{"norm": "layernorm", "init_std_up": 0.025, "lr": 0.000463, "lr_mult_up": 0.865, "lr_head": 0.0036, "batch_tokens": 65536}
Each number is 500 + 25 x the weight over its row's rms, rounded and kept within 0 to 999. Layers, rows and columns count from 0. Numbers have three digits each. The size before them is the row's rms in percent of the matrix's.

# up: layer 5 MLP up, 3072x768, rms 0.0356, rows 1987-2022, columns 0-191
# down: layer 5 MLP down (transposed), 3072x768, rms 0.0356, rows 1987-2022, columns 0-191
up1987 105:497530497540481504469507484534531519523497492510484494496514502513516494472497502509475552493472462523481520479458503494522512527515500534502513486505471470490419494479490483458526502485529513501535556483504524498562533498468525500514493474498557513502528534493504516524527500469484486537493518504499513492505477483526494477470511488488481519459486517498475514490489536562458535529479513494533473441494477507493494537502511511506482498518526534515513501521518517510485489518524470523522524484499529480515482494449489485504525482502483473479494461496533520509500453511450492488
down1987 101:520554473482498473490517494487555503479486533465507548514502478529490483514474496531506495521524501478475522532485481492518523493458519482458480518486494494515490487468474456474508482494440509531468518520522515451486480515505529462527479562525484523523486495473537480523530493514479503531504515490465497492526511401498536511517487490473490496533477488491511487483478498494466486507575515458545520522512526534480512534508469471483472498495480458511495503455490482516485483509488545484516467505532491535459537506490462525456512502511523489550502528522504495476552531430491515503
up1988 093:456524500502505464535480498475500530484516505438482517485499482532493479491490518531485457488478476502504483465558475499504524493497514480477491470495512494533510470494533497487465507492490491517516515518442497532588488496485476528469514510513498513521517505535503455484530542547470526486496491505507524519435526499450500488514525494493562493536500482464500519490434461489500487443489497508498515452493482495486515509543524444508485480533520530487501513511511573490469504504489511511498506518475485498537513497515513475487528461521459519491508520483495488510543487486470520507
down1988 092:525476482509479492485534506450523508524513483534518525526515495459541447486463540521515510549510481536491488547474515550450520484473507475498502498501518502488519530466468503500462505503478477478503505499495489475504496459499515504531497496501504544498533474495469500508549449484513502474515508447478476519547465511488477478516464523481536459510506491517489484488554535448483519485512475528509520517468540478543475487506473544460538469479481529507494516517457463470538541480525510511483501553463519496510457530506510462512457547489502526538459518513483490513498540505494490510
up1989 091:483552537493496499506520474491490524506466541524518492499484536506494492522498500462547521528517511555547480533485522494491464552538502473510492528468495496533527494476506468538512489570499495501498473502534470509517511513531495463490451488518469521513504488513457481475502476506502470519499484504495488485455457460502448505498464500492472523521478496571564482465511513501483496511477496518476511487517497477517512488551501480522439513473506528504526537553490469489471494477516514482516528493513497492516497509544516489452538463467510474489550493548490463497515485546501526562
down1989 089:518506476498520504468503522555523502485500449537503462469511489503458481483500483510516491512470527493438495487500495497485508458519496494509491479486480467508492526505481486531512541486504492487500510518495529526477493518473515591496532487524505493507528521497516497482535476482481515504513531482477488499527533494511542454479550517511494520476490487467461500496440531510481496471536487491516483533523510478508510564491499510521495460517522504497494499469468521538522477492496518507513508477521506463507509461466512487509459490513538509584501517515515508438517499460457499486
up1990 095:483563507550495467508539532495541511502492540450488506471521500498476516518486495500555487495493485555512477519509517484518494461484493486487477506517512455538449488544555516499530471532506514497491519476501464485552538509496444469507445503533482481476465515480495483497496490492457475522529500546517518474493484507472479482498494491498485506516547519531447484477518487561478500531543510485465505481512497491529545472470506492536543460489501520484553488502496533469551554470475525476511522450533561477538514517492499546524547501541494472461497480488488488492483485536505495534
down1990 098:502527522491515524494494514511523519500508452444500529571483480493508507468530471489501504523500521509501463495491463475480513525547510491464530473515463482512501503505469516497542516456533510474500444510511546558454508505518522515462468479501530498482514534508515505494516504567477512488508463504485450476521521562518454495474458506500518463441490460501524460563507523547521526467480534516514500499555487476516514495508526503495491517463517545485471474477489522482520480495499494513477442508498482480500494518521442492488539499513495472528469528538485531494498533435474468489
up1991 101:494502498486521463517514489495515525493538510465461526487505520535458557492481520461504464513542495460504500475499495486485440496497489469524484503480506492497469510533468548479566534527499462497484509473461533501483533467507478536498488480526517512485475501460509514489495510491532565521539490547520490509522478483483483512450458474467499478543499498477453504534503475540450512499509514487509462523516480493539474501470534492518489518497539485489445483509508505528512554490504526509467520499539502531532525495491545459470518539486513542495479478479471515501480517484463507517
down1991 118:484493477544513480507513501495482505496515580483496434520486495516529573480484475467515460503535479489516489513476451497479504481511493506494469514530472464471520531447481515533481565496505543509442466486535506499497475474470467529474454512518527576459494522468484512522472506493512533521531495514496485494508529483506450500484505464434511507532510511438504495516544521530482527527526482494511462515547486440468468483496488478509491518525542537484519532523529496512488515512502516476527487503549504487497497517477514492517470481460495445518516502473480541505524515561524412456
up1992 097:507481486493520496453498490500480514478492478494525514507488487518496476507497515515524459505547489502486490488520501469498477527489530530482464475532465496500520506500501498511501520533445484512529523511459556481517493523488557494518496487457489457520524487525489487471520504500567476504501477493474493498482502532453513496479486530516451482514469485493488511512483515509498561491532503494530516526461523496502512476513476518512517511514507491467509528511529486497518530475499463472460512502467478505500492515473481503475480448495478507502461492529547484507480533508507506517
down1992 096:523524466534503492501508460504525476505491537485535493488499480511490519452475479514514482460503527466518531529486459489487467494506527479492483491510463517469479503493511475485479492487524499515513496446526518501500508524536492468527501486491494521502511550536468537459482489545473509494578552493509541477493523525503530525495530507469514524525517483498490503508517450508454509539493516521470559487471506506539477494468486501488521479509522531493484521504501506499467510515501542498551476504533498519509510511471512471486522470476519525485504545515507475531518464527485473442
up1993 109:495488456551509531517484506499485482496499539475520516472524486531508546492505525496499475481528494545488501494464489467443524516541487520490479493518463517509479532528461520469516489526512520548470514489497510537489493460491474487495492454494486515496503485503491556509478487497515537519479472529505474487477505506496480486520507521515535536441509499492538532511506542505487507502501507488554493485456510500493544496517452497540490509550455534522508508500515492523490489536502506531464533473482510489500476527521500476528494478477489550484494491508496485499481503527530517497
down1993 120:475477514501471519483488502496471518510502472462500489506518500489514504496463456509490512499480538508510478513505539472492467520497510455487479516513451513490473501439453567514520487481514499499546472492495531484497511488497502423463522478521482521548521466491491501477500488503518453463478517476499518480512495511469514509523507470533479506505498485551511460497530469487517502503518463517512445515525478477421491482517502520497495501523491515531511455484540426500520511590522529530558516532543483481523524506507458504485483477473495484478511479507451469501506516520523471510
up1994 110:473521504510465507518535474509501497506507475477483524491417481486528498497508529514487499453467472531505489498483482496502489547480487487478521502513487463480460474537508489499491490486506499489479473515524447519458504478485471483479495526516545516531525447501525536505536495483515491489479538444500510619555498461519471495481490519490490474516539500531493485505454494497502503492492496460474534465496595520501519556507528483501497474511512514514502507527494482525536528510455451506499477534500465491504521447473486494515500521522481510468500528507490509510484545507506514516
down1994 102:544548499468510466481502473495498515460465490491493525489532475559498495560506499482538471496479515505505478542525490512489491477497516545505470509480451523513522480522516517491516490452453495531457494511489484498542485490477500485508471518478481536480524516510496562482496536498511480465474493500457504496505491487543507508483506512523476476482501512490504502460505511501491531482521484516511538489478511479486506526502542525503529505526480445509535475462467458518518516499457484488499523513469519508469531453482461518537469538498517484536487512459484516459465476425512513524
up1995 110:454535484512496498487518489483471480505486515522490462481497450480470483527530528460513513503522513508447488488527552465503466554517475530513474471528436491483547513510504497536516500516511486543532527525491491548558515449452509474518526498512474501533503506509487459482539496528472538500508476532488472536502523548502453442513495519521464456528466489480515525479458495494484548469470479504516513500464517487520523476523489490496490499554502533505467477515518523512480498522503477540514530508504478538529510461483533468521458542471497469507472515458448534526481511483499496543
down1995 105:525486511471505482503481425433483499502461506525509487471459479472521488517466484506503472506494476473460490503513509473530490524487481500517506541492520478512477503510475540500505484496526558524530505512509499485478510501462488502514492512465463508474486507497532489452502497498478508521501492497497469479556508491527487473534477494533520516501482503527501494515498528484508485516471493489464525463489512499568520525470512487487520506487475534495515480536550454484528495534553520510473505489478510504500527467468487524473482503460469474584535525485527513511480492435496473465
up1996 083:477450470540514534504501500486511486530482461445473449488485484515518487485503494531506484514520494499468506511543497560508445460496515460518541447487488535541546484528527506491433508527503506452502480521542506499481544474470515511459518507486538521523515452512531489489473483491483546484511486537514515527543497520500479532473463478504480500523474492469512514507486551521482503501473542514486489554463493520484485492481460508471531513526451485547505476495538458499482492484474453531503464488505511538502469476454487498504495514490515483501513525488532450503513487505473467499
down1996 086:457496523482512523460491507473489486515544532422499496529507516492521494476473507503506564454515519482545502512553533496480457503478477505495532480505452518510493491516501489508498516490479493481502483442496482518497483458552542526513495512484539531442504498516522448481483474563500479509503509544488496516468487503506484504498476512496489526507510493483529510521515559464495471471478491496508508489522492511483520549550515443517487481511472481476564532473487492497448491497467486503480533489517491529471517504483450513508468509505486503513535519517521452506452499590510490505
up1997 096:527527482532506487508564486509483514504474557465475492515473490504510532466497499510532468495496501476517441481552502553519487446494491485490504515525502499494490521535506471462516523549513495487511501487497514540553520470507468486493503451503502521491445527490497481518479520528489529563503488488496513501518486541487492471546480493506490527491490482438536502448551541539505519551539498488494532490473498476501523533506534522502509506500501533509540504516500500507487489529509529544479502483501469479482469474541497485512464547486506452495474548464504485509493467511498539483
down1997 095:520474488510473445479490479513456480593510528481503520490490523475461506474466477484525500549488476507549531509541498438490539492560478479528510510548502510539514470487501481549508512537525518463480489486445482497500520488510514519493453501466471500535486517509484518501500530522552517475465493506534467514488512491483471487487513455568495513518504494533491503534506504492432519500483497484502519522466514534511503496491473506499516512515514491497461519501504528535452521528503534487486487517478491540496513512563465497482536490475517531513482433476461546554510534452488464508
up1998 098:521513472510470492503514507492531527538472490520468477484531486490515451524527559488534521478505499489533497478547524488509482474477470484470493512492498493523468453507481514521454530521487474484493491533474488522518494530461514514495525427511511512479564503486510491478534536490512524494516481476493510469507493471498511499491482493541534483495496539467487506493485496536523552505524468504499535481526496508496529496510518507522485538489508482466535472514511512488487528470476489519487552522513531493501497489495534485494465508495495483504500547491512494474498487505529468532
down1998 093:526480505509503524457529458523463496486479472547473542541531462493511502538491467547488465506493498480542469476518445480536535498528514545491496533480506473547501513489475532493491490524493508494516529507477498477499533517505499525541520504537465504483496481497525482504500501541555457475508515498541444509509516480489536482456449510484503546528516528499497463470469484509514532467524500585527495519501503483493494464507507501496477519475498530488460539482495484526524464476532463495499492503505468478469443488471490479503487488514497509577484519483471489498500513454498548527
up1999 106:483491497509468522475471566489511526508533521527513502477479514500496516506520471448481501500516490503495499525486469538511488484522506522491503516473480533496497542526470517541497498524504506499493499508504512527485501532477512492509502482532521521547534471480498502533505538494450510499449487470469464526528479477461465510463518535495496505500512496555529485482500516497501520469465505457495467517522572498519491483548534508527507510471474519529475493493519487467455476470541479497535511536482482500525485464513508500518517522539485483504465455471517505503483525488463476466
down1999 117:492475514521532502491502542502499483498526453497539495546476487470553510524497506490537501524474515449511513517498494494513519494542480486510528510495503534518519488466461468501481475509495503520479493516523491471449524502527494454540481497468491452493500493452508523460498510570467551499476517511493502536571528463540487502483528547471522484490504510535517476495501496472501499492495517477542507537497496485512558498496494526519515471499497457488532463517499481495492515507514450506522484548452472510532529522481480517501527497464553481496525473501519456484492468488466470513
up2000 098:506497482548517497461480537509514447497495501556554519519521460498490514470498468506518507523544487525493497527477478505485523455507497488527493507494469488489468534483504485566526499487498514492499512504541515510515479478497451490496462518502477484485511452501542472503525491523467523508533496495506518479519497496532490457552458480519470543494521519503464507463513531496470559506540535517521497517501491484493502493493540491480521479519521520532450509494494514520510513510524495496521467513484475514525486504477551470502553446481529521489522451554480486468519503508521500512
down2000 095:505517535473514497510476468515489510490479502491513477521477497456474469486520462482473538540439478496520468513501512560481519514480486501448504534519510504464520460552569508476516484477494496499488463532493472501492520481481473505477496492507507466485468515471523467527500520452475473506520497469507486484460465481510477541496482517482495503529424516506472482486509542471497477471475468489521487521495454508503521513495492494527502522484540478505486509523508519528509452535486488471516533532566493471466484475521494475546509479527517484509512536518492518510492481486456500494
up2001 109:490510496501475504504451518505511498454485478528510525498488483471496509447467515511482449497487486518483479478525451498497486532489491534496490521511511525513516527512535492473537495493505506489492483529488483498488492494473507489500503476472544536517467539522524515488555490492496474515474494512509477463482502482453499483516523493491472485462487500502542503532517449516514527522493513462528527515472542499538488527501470473514520513490481504512484521472500499491450506517516449488491526488516492535516497457477493509546441525521507506499522445498527446514510494525434515497
down2001 099:547471479471464514491457480488531489493452457476508489507540492485491518478478501516499460521511532529530463509501479481492524502474495506473485506480505508482514480506489485501503553514510435544487490487476516485510528510522452571494509503497519511493501518479495517458536516485506498464519486529529516490472486486486491553494536484504514482495477535510495514558515443525486525531517511500499505516464483517530532512481434493467533528493486491492506514476464508510491479474510483508496515478511510514476508468491514509522459522514492514590456548487487514521495511424502501485
up2002 085:496503520500512493512511496503496519478558526485465487487518514470469476482515525513486511496529498456499517470473469516485481468479490488497524515491509529503449450521534542483470509558480482474508479486530434561529471536478499504460476512534555465493530487479479489476487470473473460533547512517494485508497485499459505515533455500516516482458518501521531493483506483484484463517521517464497508475488517512538481476483493494486479467489486483485482498495500483492511538504456516505496512518517541501499524476484502490507514513486490504524485488492490513444515467494493522506
down2002 087:504507468532494551471501485490490480506487477496534482511466457443474501493519500480529524507474507498508456496511495452511470515527481509478482495516512502479511524480526481493501492438504498487508520450485488432511533474538495425516517496509524475489491497532511507508525513488490476491473522466498556500535498496527498445507505534469484515494522504508511465489484525530496512510475486489519443499518466547514507481503463483500481521528508516514469494521468538497524505503530483478527514475451488482510498526519480539516487480510499542424500516501467502520499491576486478490
up2003 088:406527526479510469493549518480494494501525495497512476488508492533468451525498483508488489536495508478510524490482512540528501529515490473509518444511479502519506524454516488487512471514460504521517521524556505489516464460484486485458453523433503482476502528498445533481521504458520484493506519518498505500500519494520487461481536524531496490467484493484536481485524515464549513550504508542446485539524492477489529518481465466493483466477496516537500465478491479492481506474490449537495485481521474541494532490463447485491525488506520555469515489512484498506548529527467555532
down2003 089:476518490502493499516526480540493481470552532544508505457492444457490495507463496469473487512506485463490550539444507492491495529465550452526482514482538509498451534479473520494518493474521525489475537508484502505494507546482476492477471496522520498510504500526498490477463530486518465494480542515462494513524500479503504497505482490512527530559482487553505509477497530474481479457486504511509527493470537534500521523502481521512497506517505541505534505483480488489474493548513491560507481513502507508472549449529507516492523498446491483515475473520521531496473491511492456465
up2004 098:506474526501512483484490499495475448512500503515471518530505560499491524506515534532522500522514472462508474487527524489521482460482521474454513466476504477551455503529516492476513527494516509454509477475462458481529512487493503480523481468529504484531545537464559493484474484473499482497461518480517502467506473471513501532554537520487514483455490435489468502485481492525463463482498509480456479510538517493531503487538526473512517522486460526521486516490525476456546491536514494520490469464537542529503475511506508492490516494546516510477461540523516475498471509536491530498
down2004 093:488511492532491513483523523517520461510486480525491502496489511560505457486479495476531510478492529495512497549502536559517507522486496469495526505520518514505463476500561498488508488438531491509456537550472484505470465518471506494515548483512496464550479499519540537439494494522517553491527553537525507502495481508496475518487516500503517528524549528513460556469473513532503512527491488491468519534486463483489542496499493504469471471467486530533480474491444439448463504491514534483480533512496500525485497477509522493460566414477476485503463496464530558517496504543465546476
up2005 092:478504504516501508493513532505485531478512498512517527482494506515522509509474490513537474523512497526527501513506432484477458497516480539453495520472486534499493537500489463469454491509497493478541491488478495483497484430499504479492522501485497511496505497493452520519485527489434571523501472472500537479504414517490492525512507519468494460478572506536516468491488426474460526473493546492464492490516506457525457525507508457493505482535518514508496442506487528517482487486475506557493532459533493502490494479509469492500483493476495476479456545498512487517522508484505495542
down2005 090:499516508510546493464517533483490530468509534540479534504466492530474513521519528496547496545490484461545529468493510474471507480518537467486489484509485508537494498488528488504508524456479503490510512513458444515495488489485545547481487509546468487493517514491457487524484508471524512466490498516498517515516427456481537493510496474519447494468492541498545507510468505466492492486473475512481536495523430457531470506537516526493490490492487512485503505493446492476494554460493519476455544478491537496524483531505481537526473524493490509592557521507496492523505533502480511499
up2006 107:522466505496521506504575554529499524501528467487468494517480525531497504534512563489490501550533505501473473482466523536521457516506497545491503534494520520532527484481481480481527490515479501497461520482524528476517524479493494480521526538506527510513457531546483528502508548502440465475495483505468497518488487514459516521476535503518466459508449543491456493531495500516502520493534498511444472488521504546475496462498467474476474503525491493521508497492546479474446527490487480492518531427491505499510487512480496512515519535509456541496506500516509504521550514528504500504
down2006 106:531474500491471501543489497494547510471489485556463505513487464463460484480513538469500495529486485508536452544487498485487474518504512481473511483510517524477535485506504466458442490493500483525539545508560477527503489498511497498470493524503532488497466485512534540537508545489500480518507477512479515496500507548503473500487504490485480466516475557516525492478514514537497493514519525476515477495487499517513510518479510509496500451513462501518506519516539535498463496479508523548493511552550498500460501515490529510488479504498506525565506556489496512488516486420520524526
up2007 090:510544517477523505513493468472499540457502538450499553487500488471525489529520572533518540487481492525541506524531502493469466492507508527461496526515517470523491493531518482507479480513484496502513497519505508478516525467535467499466492475488509470497548489462492511510536512516497468511522563512463526487472467496474503469498483478522493512476485482513506505499521535509544491476479514499491503512504517562501481497502490485449513531499471518549468509508512512486475492500489509504522494496489473517536490530504464501538484502479510529509470473498525481491522537509443488501
down2007 089:478485484472508516484503508505495511523497444513530510493502491496518511514505479567496496506462496453509453528488479466502512502485475495517499496516507542486428513453490508514481520532492532520538538532509427462457514517512525524505499504487497464475516516523493523499522521514450434486467519506500515513502502510513498477498537535489519523474532484472522499509523503509530512491472493497495502552528508396517531467516513513537477518460466474488503495481545483518489527500488498507493471515516502501501523526511481527523484488493492501574501511518495516470496516496473534516
up2008 104:495503528523465500477512475483501498524488530486526474511472541480530489489526475505462501490512509518496473466450509491563486468488508501513479522489471502470504500481450504519530509519501511506525514528552502503526554481511510513503508508509497524507500483542491527486547471451479515510520547470544481535483458538488480496447514482502477451467476509532544491503512471537478480501538499462504484516468516522497508525515479516554485513492463486525505478502493527507487469513517481494527507508514465509520468475528509478478506492503548523511484474528485485503496533481496465489
down2008 101:524519499504505529498503502488506498528495513493526485484463483505457461553475515488514486528515475496472469502489476501486495469494473482509501524485437474476511473452529468520491563451488499472472494446500504505494527513489461550526510495514447551527486491510539479546466504514486524545499510521467472481514462510507542452493486496492515504528487512523502492517491487473545529520520497483517509486511478528418537479455449484498531506475507491503512494518529497511544480420497490495528466509494490499448466488526517464485482526510501490561528477504500488528487489465491532467
up2009 089:524490514496508464497500507506510514532492511513474492522505513475514485495526540500477496500537465516505482460471542528503507459495513492487486547480512475493506490499519496485511496492500534549495477462554526522496494508474494497480498482530535503494526543461519500506474507505469498532468468491489488432460521515562483491472517494519517483449461507495527472513521545518422501556479496513479527526536466514479542488511482465477498465494504508522417459501523487468491514512496488497493522486499480512539513488470554483514493512459496460467493525561537476477534492513503490490
down2009 095:489480490500472528525457499520486518475505549485473546522498515491520520470483509494464493492489491487552467487527492450509515518495503528495497504532498445547538477508512521527425542487494491471544533502529533474475525533503472507509504475469478521441467493507512473531510478510524465494501494495503519523545546530534484495493515489538500511495504454471527499481513501525505515480481473563515514482488507500542483540483503514486496466451522526478529562473503477459508530523475528508531496499479503506488481506496525473498505496517502519526531512510490534565458488486468467506
up2010 109:499501480524533492510490504504484488509412500487537520531482488462504496474494528466501509510505475505510492504471513512521487526500492506505458489496491515472478476479529447554504488486503536515464519480500523516477526506525485493521495518525499516517501528528482514521518509513501498513473457460509498548477472482468511485516472492489498510487521510470517506517451488482496522482511510514539519510509489529483505498497500516535513503572506537481543475501539527550474488520471485542495484541502511504483473490528481483506498565529468538476540451495514509461509492525501496468
down2010 102:540526436474532476506453535552538524465471487522481551487528474522510510495516512516518474511518545485489519529452533522527549466517503505465490513521532475476500472499500504503461554522500489499451480525468482512515510487514477567493537478483500482510458504516504505517463489539534492503481497492474479488497449497520490513498477504492510477468492523544524459571496503489478517528430497516492501511532499481492486498500496483488505511509488479498519496477523488481524530476487473482498478477503486521473502492495489488534522534535502508595502480537550484547504491453505510495
up2011 094:442471531498489454481497491519458488498486505544509509509499494511475490530519487501525467489515458501488533499500509496516506516477492496479483486517521535503475517492482493568526520490523520507502487517500510504497510505534420482510490514480538494530475507517514481500501517495542522498507510534502514483507481483470475494492518504518545497520493434519502476502487504478504498519542500500461528495482496537534475485505533494506458482496465546498490454521504492532501527495468470516475494489513468552482460500495513485456526452490502473474511478439503537505482512530434509483
down2011 095:532469494493489531467531507485486522536518490486522490517510535491508535476489487517474494468511485510512504470499447468469511499477507472537457487494486496518502463522485492529555508492487539446516505477515534514476497512508494483520494480510476499507513501521517489504539487465502486500512492491516498488551532522500522473466509447513489509574543490488477513490475490540470555509497526476504516529512522514511509506485496481515525457456499472518489438475470475471512534514469469520503489447441494486550512499472460553496471509518452538505525477522449522489530497517517497492
up2012 102:470504475503457463470485480505500472532523492504563454524511521506530500520478493471506491464509490493489509528495503495483520502510495528500493523458500509524494473457540510500469507526505503450500534506507548501527480548496508460509491552486515491552521484557480521489498496533519533487517479510512506503515497510481495483491484501528517497481500506487458499510510481520500519488494521531528519476469501479533511524513515504494486471500575496535493503484495458543488539487496470492495470463515533499531500423523519521467522480458581438488522559509519432505521522505500524497
down2012 098:520459496497509534490505478505503501504532533516505523515513513515484513450478505494502519549494508497504515493512504472541543497445440507493550490491537501510531481465493465532485470485485489505470492495453443465470483540486437487520471490479471486515496516486499511471493471516475517523500472513506512514495503522489489465478495483524541489526532482529517508544551549508510460501465508496456477488502507565509514500467474522479495519512488486489488424534510517543521509484556478491493499477497507485496581524550558521526487482471508463540549468516524544500512527475507512434
up2013 102:518487447515524482427494529458462489502518513535510497455529448545480516507508538492521523512482497514498547491559470516545484505493469509511445497513476503473519515555500469500484482468494551520518486491506536526501528500527435475480486476512537514493479490450528512523470507464468516504551498500498486452493475482510489509529530518532457492482544501490547470505497545498523481469547527484485511489495523471556536521530508474519472505489491521515488522504531492514467499521503462478571564499499480520497471490507499491494500491500494529491510444469550503491511525497448494531
down2013 100:514481507479501548529499492514458503514494507488512511502474465461538471493481492439502438507510466489484545518500464474512517471515519506456503527518532515494530478490499480455480511508481468494490504444468491499529498543481490478500534465455452501486510501498477550501484505498502486514501512479502521543453501508487453515467537540483522505474473525513519500465530489540481491498495479524510467495488543533488510492512489480487510517486504424517521483506543475501531446478498485492454515494501521507493512537508504521500484521522520502553499502519516500515499536424491511503
up2014 105:517482512522498471454504511489496478538530514512474497474523522490504452515477515487537514462498450464537466494495460552515514536487483490532510434513532512492495446513493513497499493521522475477520491533557493509510492473529484507467509508478481465499501486508510506509541478469512519467457534506490505514519440497486512519552492507501520482506519449515499494489497460493539441494536454542485555524471514494524472507493487490519524514488511533524514518473513488461463482464457466541476523544485540491478509541518489512479460491529477441502477496522479471460521494493506521507
down2014 109:501506528555495502507514516500515513493483505486512487484489484489504526475519499516483480426496465516537515552464479521476480508503513461524506515523489488483529533530497493486505491465501494578494522513490532471484471493505483518502478484530488524458484493534490435521519491517510464518538497535485472502482486514496465503496430515459466509486508478519524490483512500563523530484456439476533549491492526477487509482561467548531517491477477473493512506497464514494508493553469485515476528515472529480529517497497494421444450473526525491587513538543461531483550511552558501493
up2015 085:488477504498509473532484472564511483534521475500438496508510527538459462510489513532489517471494512456482539503490487470487463488455505509461474520497477542539482490509422467509509507467514466465513481524527473504527511528537488534468540511458503536490512519482502495490484504458516523487512473522521454508459529509487510554512530502503529458537505464493459502522487514527474558491506522465450501543484492521505496454483537485515504520501469456531526502522505539473558484484509500497503505503539510472514531542487506528476472524487491471514457525505470542513509508504491505507
down2015 086:517469489473479482518551520504492510501537506502523507532517513486502532486499503491453534525530517483536483483508532493534523497545514430489491461481549468504502489519498499494467530543483506457466493495472547530512529484488493455518476501500496464490472474475506484525457487565491510476498502467500515546526486491515484485510505550515504507504500432517508504478474507497501465499513473483477483469529476512503549527537510522493520511447537485468491547552492484483523511510472481489497551485475487484487479489506459501524504525506488496410489482530476495505466516606486482483
up2016 098:483505484499508475517475533479498499547509495503494536457452508473509509494535518516507489481518471514504532523528510503505521540484470479506501527497521506493461534516468475484541524480484493517455531485491465491514527506566504524520531511488453556542468520492447468494491530450492520525441520452482505495494507467477534516489500509449487444577463482516476463487480496442495535475479583493498514494540514519489506521452488484483455511510486512509494478504521434492526492541490503509540469449488490503499490485490477469482540479489491493507472458484507529479550498488472495494
down2016 101:486488509470469522526521529496463496528487520490481488527499489543497470497505470525507494503512578527471510482545525493507492519530481495520500495497524506508530481472523481529488468423478528506500481503472518525491492464531506454511520498454505502487471503477455473474495452498494497513456456495540530513442463512517424509489516505525460483466498511496514433476510500489522473499515542505523461475518422481505464488457510521488498502488483541531485443471505523519530495547532526486530511476478499480471510471514519514493518523524493473508479493507509510517500528555464495474
up2017 094:515504476503480517467546528469438486541520484465479506521459515468516524497479501465505519475508485512461460455503506553526510463510478484482541486505520472500496469491499511502475523537505493502530497490530511504506535518474474500485511469494524485504508488479492481492493478473514505507536494488524522523535476486496478493489511528493510497457461468496474464492543471542489511502489496469469473469508498511525553536534497506488486532467442512486524524522498511478504470490518508521476507477551576453516471552517495535530480557468536534487519498522465521518518525490475530503
down2017 093:488494521470497463476498474492517510465494525554524488498531503492453503508488482578510499498483485511474492491516521487476531494469500548504488510469522490484517502522491469475476467485530507533498522492428543470528486473483538499465510535504480465508492501476491525499492490526514523478472474508497493515521543459494513532510486485518469498510478516546488490496503521485504523473475430486569561473479491507482472529506493485503476504543512531488476488556495483520477525509507519455500505503509529525471498480504531511508508492511429551557498544511483456509493497471492481484
up2018 097:480500504538479481498513487517559551507488540471510463490511462574506502462452500524488481519501473466499543477491468508500452480533524444485514517534497480490556525494518473541580491470485514504524486529507476514495511511490491490496491525479457522486477493500504499420549491494487541479532512491508512538526485518458498459464487487495541516477479533517482482528528485515506487475452510487503489547499497489502496500504505463497469519473514480471450499498535521485540527470510514456529538516504460515530472485494492507521522477499497511521511501480498513496455528503476492495
down2018 095:455490535472523510507520464458490486483488513466467502479489474564529487515442502505518489503478476524509493467493502482511455482495478476477506529464482485474548527493497518477522517470520520491551519505435518496451516479509521483477499522508472491472473525524495504473483482529454490481487513495520531498524485535500540492491497528425482478523518524461497543453527492479472535514451482492510455506512505450531475494477478512476498525504488503446491522516514509507500433464545527495513500530514509516469496539539484510509473502522510548521450482486497486496483521544501498476
up2019 109:472530500491443529455432473530481527473491502548517533480499478535447478500496513533473493520494518496483509517528506467503548495481464539503512509530500483487487512482498509526524514484473483512467532496490504506490553491479508488488501446486469543524469505540531527487534476481501499513490519467517523474503488455491491469529462481525467540480481466479520503477460537505495505498498530502514495477483528496486489536516487521512506566484552501506526488471483495539477519485499526496504534493481475487489508496563480483484515476513518486515487481509489513498530510503505511476
down2019 101:501520530502490499475521517515506463495551551477461518508521493488506492474490492535492498499509465489498541492492499490519520512517498515483539490479477511529506521530512470473496487508522534496486486547494481500513495529493551476509531539530521525491497522466525485517472522509450476504459510502519522464453542495454488497482484457472496492514540498544547466495485497549486456539476486498490485493499511466493509529516483507517474505550476513529503525504497487496504489514513522521503484515510527506516484494523482487489543510471483499522474542510543486552469542411511509511
up2020 095:491514491518509498541527454472513513488514565521471505532481475476491482509484506486502515508493504540486471475506513488479461493573469503504486540490535518516481482446498487490494454527505460517521511497490539500512479501527467479530482455471478482529524499490504524510477482553499547529502486503522481464508472517516461520492515478460509414455521529533522507530513524508461524540506515507533499511470496548529469513481515528489487488525501521546490466548502506490494530498484524512468499493516529545480484499440530503486508493471485531483534515530457523509497528498483562515
down2020 096:466493525505493529438542473498500438456493532525532548507539524472495497533501498488513513482537532461507477501499534504459523498467466510502528561475460499447469489516536526493509521487504487505513489488493500474486477525502467502466498501441527501507468497461485551514503533476520530532510505472474504529413477538501530495532460522495470506489496488523498500485456520465490492515493526524510501534527484489470529529512510468486481498501480484491479489510514500500484532506458546497490496488495514502476511502513493514501503468499490516550526476518493529526526534457506510470
up2021 088:532499487500506517529493495502501528445470506503525472478482482491504538510434481485497441541503488505469517528518500525494500515492506507481511483480499452485503514535514488516512514455473531474491501519496530478472505494455510478512475504453471505529503492478489572478504489512475528482483481547486493495496499513453504523515535503541543463495506474517508535509474534524545466501532492493499475470508476523514488487483574485518512491464456500470467519496532511506513495508534518470498474504515440477501473500480528467560515467489472512501507489444487490505473497520460458488
down2021 088:479483480519457494477501487508495515532523488505529499500527520523516484525461526517499556518479488466532481483464533486510462490483530497494486465515486473492511508502487523493474541516506494493497493510497510489516487523532506523488489475500479528513462502502530482480523515530495494478510532536489444508490511474493542491506512542495483538481518486535517477484494489479469542517508483495470495495485511502538474467475503510473484491493507542534523490490488473524505512487505485528514509502468546535471473506500470465504510492491504498571522462533502483480503538417481531523
up2022 098:463473485505499509470499520505524523515492538444472525487538486565515437514512458511412496492501515501502488466526479516499523491519474512466500500517495484427485471534487488470515481533529502513459459507496492470476501460502505511475471487484497492489503453442486486516490531512522485532539508502476480461558470493489535529545515522489518465498501494515497498496453478489499537449463477469438481479511460547507485488488537520517533486492493496501506464515479464479531558599514503501493583496515539514544500481500509461472494509492546519469525528512540490518473520516491555548
down2022 098:477494532502488536423473473473474467502462527488526512483533502466460504452551498524490545467549510488481490494496496501519459522521533525475490488474486502508472527483447520490504518531522522510479532522577486478482572508520430519486505529460477492512483501480540505503513541431499504497540517429493472481495501518513487478466501507494510479544476532501485476501477483483474500469491539465491478505523474526522422539489494496507527505494542480504490505499506519468522501447469482462502503471506506533523502505483531532486538509478509501494558514502505517482488529481523521500